{
  "n_layer": 13,
  "head_dim": 64,
  "d_mlp": 704,
  "norm": "rmsnorm",
  "norm_eps": 1e-05,
  "grad_clip": 1.0,
  "doc_mask": true,
  "train_tokens": 110700000
}
Each number is 128 + 24 x the weight over its row's rms, rounded and kept within 0 to 255. Layers, rows and columns count from 0. The size above them is the row's rms in percent of the matrix's.

# layer 7 MLP up, 704x128, rms 0.135, rows 519-527, columns 0-127
size [107 103 101  97 105 100  94  93 100]
[[157  89 170 126 128 148 103 141 139 119 140 120  99 121 119 172 105 125 147 102 154 137 133 112 106 115 103 148 114 155 130 160 132 131 104  84 119  86 132 127 154 113 145  93 114  99 131 106  90 171 160  83 132 131 106 144 115 147 142 164 129  81 147 141 189 138 127 148 137 163 140 107 116 140  87 174 134 107 117 162 119 102 128 134 121 143 132 125 130 102 148 146 174 151 112 139 124 143 139 150  86  97 154 109 169 112 127  81 169 123 168 101 140 131 150 108  86 133 115 142  98 139  96 114 162 123 134 169]
 [129 121 101 153  82 173 131 145 131 152 132 131 112 164  87 142 145 191 146 146  95  79 122 140 121 128 147 109 154 150 105 109 137 112 146  73 126 123 154 121 136  98 132 124 114 128 124 132  84 111 114 188  86 134 119 122 126 128 149 108 102  85 150 110 119 109 115 144 133 106 146 124 139 109 154  86 161 119 132 133 203 128 153 109  99 109 125 135 142 103 138 150 112 104 153 131 104 102 146 163 109 127  98 113 129 131 134 139 140  84 178 109 143 161  98 155 136 114 129 125 117 173 121 131 180 146 139 118]
 [182 154 105 115  97 153 131 126 100 139 105 136 101  95 135 138 146 151  99  76 120 101 139 151 126 128 140 113 129 119 124 130 120 132 100 149 140 180 157 102 106 130 146 134 170 119 131 150 117 122 130 163 157 158 102 148 153 153 133 127 169 160 159 174 124 113 164 101 112 131 158  69 155 136  84 131  98 137 109 126 153 179 122 144 134 120 101 168 138 126 159 129 130 136 123  85 136 148 158  97 153 116 106 128 162  84 118 155 124 125 131  95 120 132 136 147 109 162  91 122 110 169 165 137  98 162 116 146]
 [134  95 127 130 146 166 124 189 133 150 131  99 137  97 113 164  95 150 123 127 134 104 120 107  98 146 149 136 115 175 125  93 187 136 165 125  97  86 105  85 102 126  80 134 166 146 154 162 158 166 122 130 136 157 108 100  87 138 141 148 157 121 100 132 124  93 106 123 106 130 135 145 139 135 132 176 137 151  91 115 112 131 162 139 140 129 136 135 115  96 174 126 108 140 110 145 134 130 132 133 121 119 144  90 168 109  89 170 103 121 123 133 136 129 125 170  92 107  86  89 108 136 111 146 121 140 109 114]
 [ 89 125  94 164 129 107 155 142 150 122  79 100 150 138 113  99 105  85 125 115 103 156  98 131 100 146 106 129 133 126 135  92 114 109  84 142 105 119  83 119 138 135 106 151 129  76 106 137  92 120 121 112  95 170 109 112 135  98 123 159 101 120  99 129 107 127 117 129 103  86 157 168 116 131 140 140  76 129 115 143  89 128 125 103 138 166  94 140 135 144 104 149 175 150 121 142  87  62 142 124 146 155 142 138 119 132 108 117 109 112 120 124 125 103  62 126 115 110 139 124 150 144 120 160 108 152 148 103]
 [ 91 148 182 113 118 104 162 138 121 161 133 135 163 138  92  95 123  92 118 129 132 102 156 118 158 114  95 126 140  92 164 109  96 157 111 120 120  81 145 120 162 102 115 126 132 106 123 159 134  85 153 155 112 120 141 152 131 123 137 161 150 123 158 162  68 116 153 162 118 162 150 123 160 108 141 116 151 146 132 105 122 135 136 111 118 119 131 130  85 124 165 165 108  83 134 117 137 131 101 135 156 170 145 135 103 126 117 100 118 132 117 103 123 122 121 116 209 142  96 135 143 128 124 166 145 123 164 164]
 [140 140 119  95 106 111 123 142 117 131  98 193 170 143  86 112 141  93 142 106 132  93 135 145 102 106 105 127 131 172 106 146  92 124 149  82  93 143 147 122 113  96 140 151 134 151 109 153 134 114 196 141  84 147 128 137 122 151 155 132 150 114 129 135 113 153 142 134 143  94 120  94 164  97 140 136 132 141 143 142 119 137 144 142 175 115 169 116 135 129 111 105 131 103 125 127 145 105 102 131 112 150 145 115  96 154  65 168 155 110 121 116  74 103 130 119 125 151 105 109 127 137 116 139 169 118  89 173]
 [168 120  88 144 106 118 133 128 178 110 131 133 147 149 130  98  71 130 139 109 118 150  82  92 138 103 107 132 118 142 121 142 139 132 114  94 124 129 163 140 127  73 155  70 136 110 114 112 126 150 135 140 139 144 112 120 129 124 124 135 138 167 168 135 121 142 119 198 125 124 139 101 133 140 151 139  80  91 136 177  90 157 128 162 114 140 148 110 124 120 127 163  87  81 136  73 146 130 148 131  89 115 146 135 111 166 119 105  91 130 149 116 138 123 170 125 127 146 118 145 141 132  81 138 143 102 148 112]
 [120 141 162 144 167 131 137 132 118 126  98 149 138 102 116 172  80 132 150 107  84 137 123 130 129 133 157 108 155 184 155 133 126 136  83 144 126 166  87 115 122 130 121 133 137 130 143 168 107 129 132  97 123  96 116  82  98 162 129 153 149 144 134  89 123 113 135 105 124 142  84 148 158 146 108  69 101 133 117 112 146 125  73 109 110 128 117 142 152 161 118 107 145 131 109 121 160  65 101  93 127 143 129 132 154 117 101 119  99 127 123 130 130 153 143 129 128 116 105 143 145 159 105 146 183 111 102 187]]
# layer 7 MLP down (transposed), 704x128, rms 0.131, rows 519-526, columns 0-127
size [103 105 101 100 106 102  94  94]
[[109 147 116 110 121 151 126 128 112 110 129 134 125 111 179 142 144 108 140 130 152  83 157 101  94 101 128  88 129 151 160 139 182  95 132 100 116 137 115 125 107 134 111 127 122  70 164 132 147 114 133 165 131 135 124 148 137 116 150 109 121 160 131 118 176 141 157 124 121 159 161  86 133 181 146 128 115 112  97 184 164 144 131 133 133 104 122 139 134 118 137 136 154 121 167 107 150 131 137 100  56 151 126  80 156 139 114 128 104  86 151 144 112 153 128 161 110 153  92 107  72 133 126 133 127 142 155 113]
 [137 121 113 172 187  89 125 146  93  91 105 114 144  65 167 122 140 128 130 141 162 144 135 121 136 137  82 147 136 151 170 119 131 148 153 137 154 102 146 138 163 142 117 130 113 127 112 113 186 144 164 114 111 103 134 117 144  93 149 117 126 102 140 165 103 148 140 140 140 139 125 113 150 132 103 117 119 131  89  93 151 132 100 136 165 125  69 102 111 127 103 139 132 147 143 126 161 130  86 127 115 110 153  93 118 129 165 176 140 121 138 197 114 136 115 101 104 146 111 109 100 120 165 142 102 133 145 125]
 [119 165 127 119 120 114 138 114 130 153 104  66 113 125 145 194 144 139 129  76  99 128 120 128 127 146 117 123 127 173 117 131 178 128 110 156 137 133 142 125 107 114 126 104 127 130 111 129 131  90 115 159 112 138 113  70 126 205 154 189 173 139 142 102 122 133 150 109 147 121 122 107 150  97 143 102 149 123 133 131 118 138 146 159 131 111 114 103 132 108 127 146 125 136 129  94 146  82 144 149 157 142 145 134 124 108  92 138 139 114 121  65 165 125 109  96 172 114  89 136 159 113 107 121  91 149 130 141]
 [103 122 120 122 113 126  96 137  46 120 126 131 147 125 102 130 119 138 137 110 136 108 137 122 121 145 169 148 159 132 118 100 136 150 119 173 134 155 128 129 156 100 124 132 147 162 107 130 124 157 120 168  86 186 129 115 103 147  94 163 107 156 149 168 135 118 113 167 165 135 155 138 101 128 126 106  96 117 114  99 140  77 160 127  73 118 151 149 134 148  90 163 158 132 129 141 124 135 173 106  73 129 145 185 115 164 126 160 127 112 142 139 149 111 119 159 154 124 142 117 144 123 109 127 122 123 155 155]
 [156 162 130 122 120  99 135 113 131 146 101 116 143 159  99 129 130 117 127 133 129  93 100 195 111  96 134 139 151 130 151 107  80 155 104 139 107 115 132 117 162 110 121 127  95 113 112 112 133 126 114 136  91 138 102 129 132 104 119 145 111 145 132 145 140 133 123 149  93 100 151 159 152 171 157 118  77 124 105 120 110 136 113 130 156 126 131 144 139 142 145 114 149 104 135 136 101 128 165 140 143 146  84 239 108 138 118 160 172  90 135 141 140 113  82 124 101 109 130 131 168 117 143  92 136 115 171 142]
 [129  93  75  81 154 133 131 122  81 118 119 153 125 162 153 138 106 150 122 135 132  86 143 124 116 111 142 113 122 120 102 117 160  84 140 145 109 101 112 129 127 148 145 151 104 110 115 125 145  99 118 101 130 132 118 100 137 132 101  76 125 103 202 155  97 176 132  95 127 114 146  81 147  97 132 143  88 145 175 148 121 135  93 126 147 129 144 125 124 151 160 126 137 141 109 104 123 165 110 129 128  96 173 136 143 116  76 140 111 141 138 106 114 123 124  82 184 135 109  95 143 129 121 149 164 105 126 114]
 [140 113 102 132 157 118 175 115 144 139 111 114 133 136 145 101 126 132 154 152 129 109 130  85  94 116 120  92 139 137  81 172 171 133  90 102 162 122 153  99 119 125 100 153 130 101 133 114 139 142 123  81 138  90 144 161 127  83  90 157 107 105 166 109 115 146 109  97 130 155 112 133 104 126  92 167 151  82 124 106 136 106 112 152 171 116 130 152 154  94 131 154  88  97 133 119 117 111 106 126 101 174  94 181 165 136 125 108  85 118 117  87 134 113 116 108 139 137 132 142 144 122 131 112 140  97 119 112]
 [ 84 121 133 100 142 117 112  99 168 108 158 110 109 124 128 130 127 140 163 125 165 149 161 127 126  87  96 100 132 100 123 108 122 133 157 116 163 156 139 122 128  87 136 140 114 162 127 104 126 129 151 117 132 123  88 146 106 142 141 145 129 105 117 110 139 103 128  61 130 129 106 137 121 128 143 105 158 125 149 177 157  99 114 144 120 157 101 157 148 140 167 120 157 106 133 133 130 100 154 139 133 109 152 197 162 107  82  92 150 115 133 119 162 130  93 119 146 115 162 154 158  71 145 170 130 140 124  77]]
# layer 7 MLP gate, 704x128, rms 0.149, rows 520-527, columns 0-127
size [ 98  97  96 105 105  95  95 100]
[[122 128  95 130 117 120 124 109 157 115 114  99  89 182  79 132 130 111 131 136 120 117 114  74  87 119  99 164 121 164 104 165  90 127 128 172 104 151 121 118  91 128 130 103 127 150  54 131 102 147 147 128 130 109 111  88 106 144 128 107 142 117 107 141 149 145 111 145 111 112 133 111  93 111 121 117 173  79 115 123 104 104 153 131 132 129 104  82 166 122 138 139 114 147 151  89 132  92  75 155 163 116 155 156 113 123 124  97  95 140 122 109 126 133 115 125 111 120 100 151 140 183 145 145 130 133 147 125]
 [ 98  88  99 147 133 138 117 100 150 175 112  99 141 134 150 132 132  91 143 135  94 111 152 117 161 148 129 171 132 164 109 121  60 124 119 112  78 142 112 116 154 118 132 129 108 146 137  67 110 159 141 136 140 106 120 121 140 130 151 140 100 126 127 129 137 141 169 106 120 124 141 136 125 116 124 139 177  75 118 140 135 138 113 116 115  97 105 144 137 111 129 152 119  81 160 104  79 150 143 165 111 112 149 143  64 153 111 107 162 172 144 122 125 118 124 176 154 137 100 143 146 137  89  92 137 131 152 124]
 [148 110 143 137 117  97 137 133 187 149 101  97 111 131 167 103 132 149  86 144 163 126 122 131 111  81 130 101 114 115 145 126 158  98 122 112 111 115 124 128 107 132 131 149 100 120 153 104 137 108 109 123 153  89 127  90 179 102 121 105 143  87 159  84 128 122 169 122  88 149  98  97 171 112 171 145 154 148  93 143 139 194 118 118 131 144 103 117  71 119 146  99 127 105 122 124 120 108 124 158 171 113 118 105 160 103 123  90 147 135 138 171 116 154 134  93 130 122 113 109 129 111 133 125 156 113 130 150]
 [169 134 152 115 151 161 101  80 146 144 173 147 143 158 138 148 139 165 123 105 128  95 145 144 169  97 152 126 132 124 121 121 149  97 151 130 141 137 125 123 144 113 171 103 137 160 111  97 149 153 118 160 154  78 132 161 144 140 108 119 167  83 122 139 141 123 130 129 152 125 107 106 152 155 121 145 167 155 134 127 155  95 161 134  88  92 131 128 104 110 154 125  82  93 161 106 141 158 135 156 127  95 116 126 113 128 141 168 156 118 110 144 141 148 155 114 133 161 104 118 144  66 172  98 145 110 105 155]
 [146 146 104 177 128  97 179 125 159 176 136 140 103 161 136 117 132 122  98 129 139 165 102 110 121  94 123 104 159 152 119 118 135  90 135 130 104 139  68 112 109 127 147 131 171 108 139  87 138 119  89 160 168 124 128 109 148 140 106 118 131 140 150 122 117  83  91 144 164 113 120  95 148  89 127 114 118 146 138 152 115  83 150 121 116 127 137 114 107 138 122 101 118 133 155 104 136 176 114 144 156 127  99 157 164 165 113 126 143 142 114 102 132  96 127 151 132 142 100 155 144 104 141  96 157  99  62 146]
 [158 125  89 121 137 166 108 102 126  91 138  50 152 143 164  90 114 134 165 146 132 146 118 128 180 132  85 142 142 128 136 135  82 179 124 124 130 132  69 140 144 104 124 108 117 107 119 119  81 157 102 107 137 103 138  91 109 110 129 115 173 135 122 126 127 138 103  89 134 165 137 104 128  93 149 148  78 112 125  92 140 110 104 190  79 109 113 134 133 105 104 109 151 128  96 120 113 126 108 164 131 135 127 147 114 117 134 117 132 148 136 120 123  94 117 115 143  97 106 131 160 142 126 147 146 140 127 148]
 [124 146 142  92 140 149 172 103 122 170 129 104 111 128 120 133 157 136 171 153 184 125 136 181 118 136 130 142 134 162 148 157  78 153 144 165 147 146 125 143 150 132 111 176 126 176 133 129  92 149 154 136 135  87 107 126 134 145 155 121 111 105 112 112 139 118 134  76 125 130 110 114 142 150 129 121 137 171 150 117 159 135 179 111 105 135 110 103 112 118 153 137 180 116 121 167 108 108 103 143 152 173 131 159 145 138 130 178 176 169 120 144 101 103 119 125 103  99 111 109 152 119 135 126 113 122 152 138]
 [182  94 130 138 105 112 105 125 119 122 112  96 153 145  77  92 155 116 146 130 176 121 136 125 127 103 106 139 143  98  88 139 158 141 167 136 128 139 144 101 129 141 101 115 121 130  91  69 122 136 105 145 110 115 110 141 117  96 100 124 140 106 157 108 151  68 129 118 121 119 196 149 129 135 143 143 141 140 153 139  78 146 147 122 109 119 141 111  81 102 144  98  96 128 118 126  66 130 132 121  87 124 155 121 128 106 110 147 114 140  86 127 152 160  95 163 163 147 138 101 116 116 128 129  96 150 138 106]]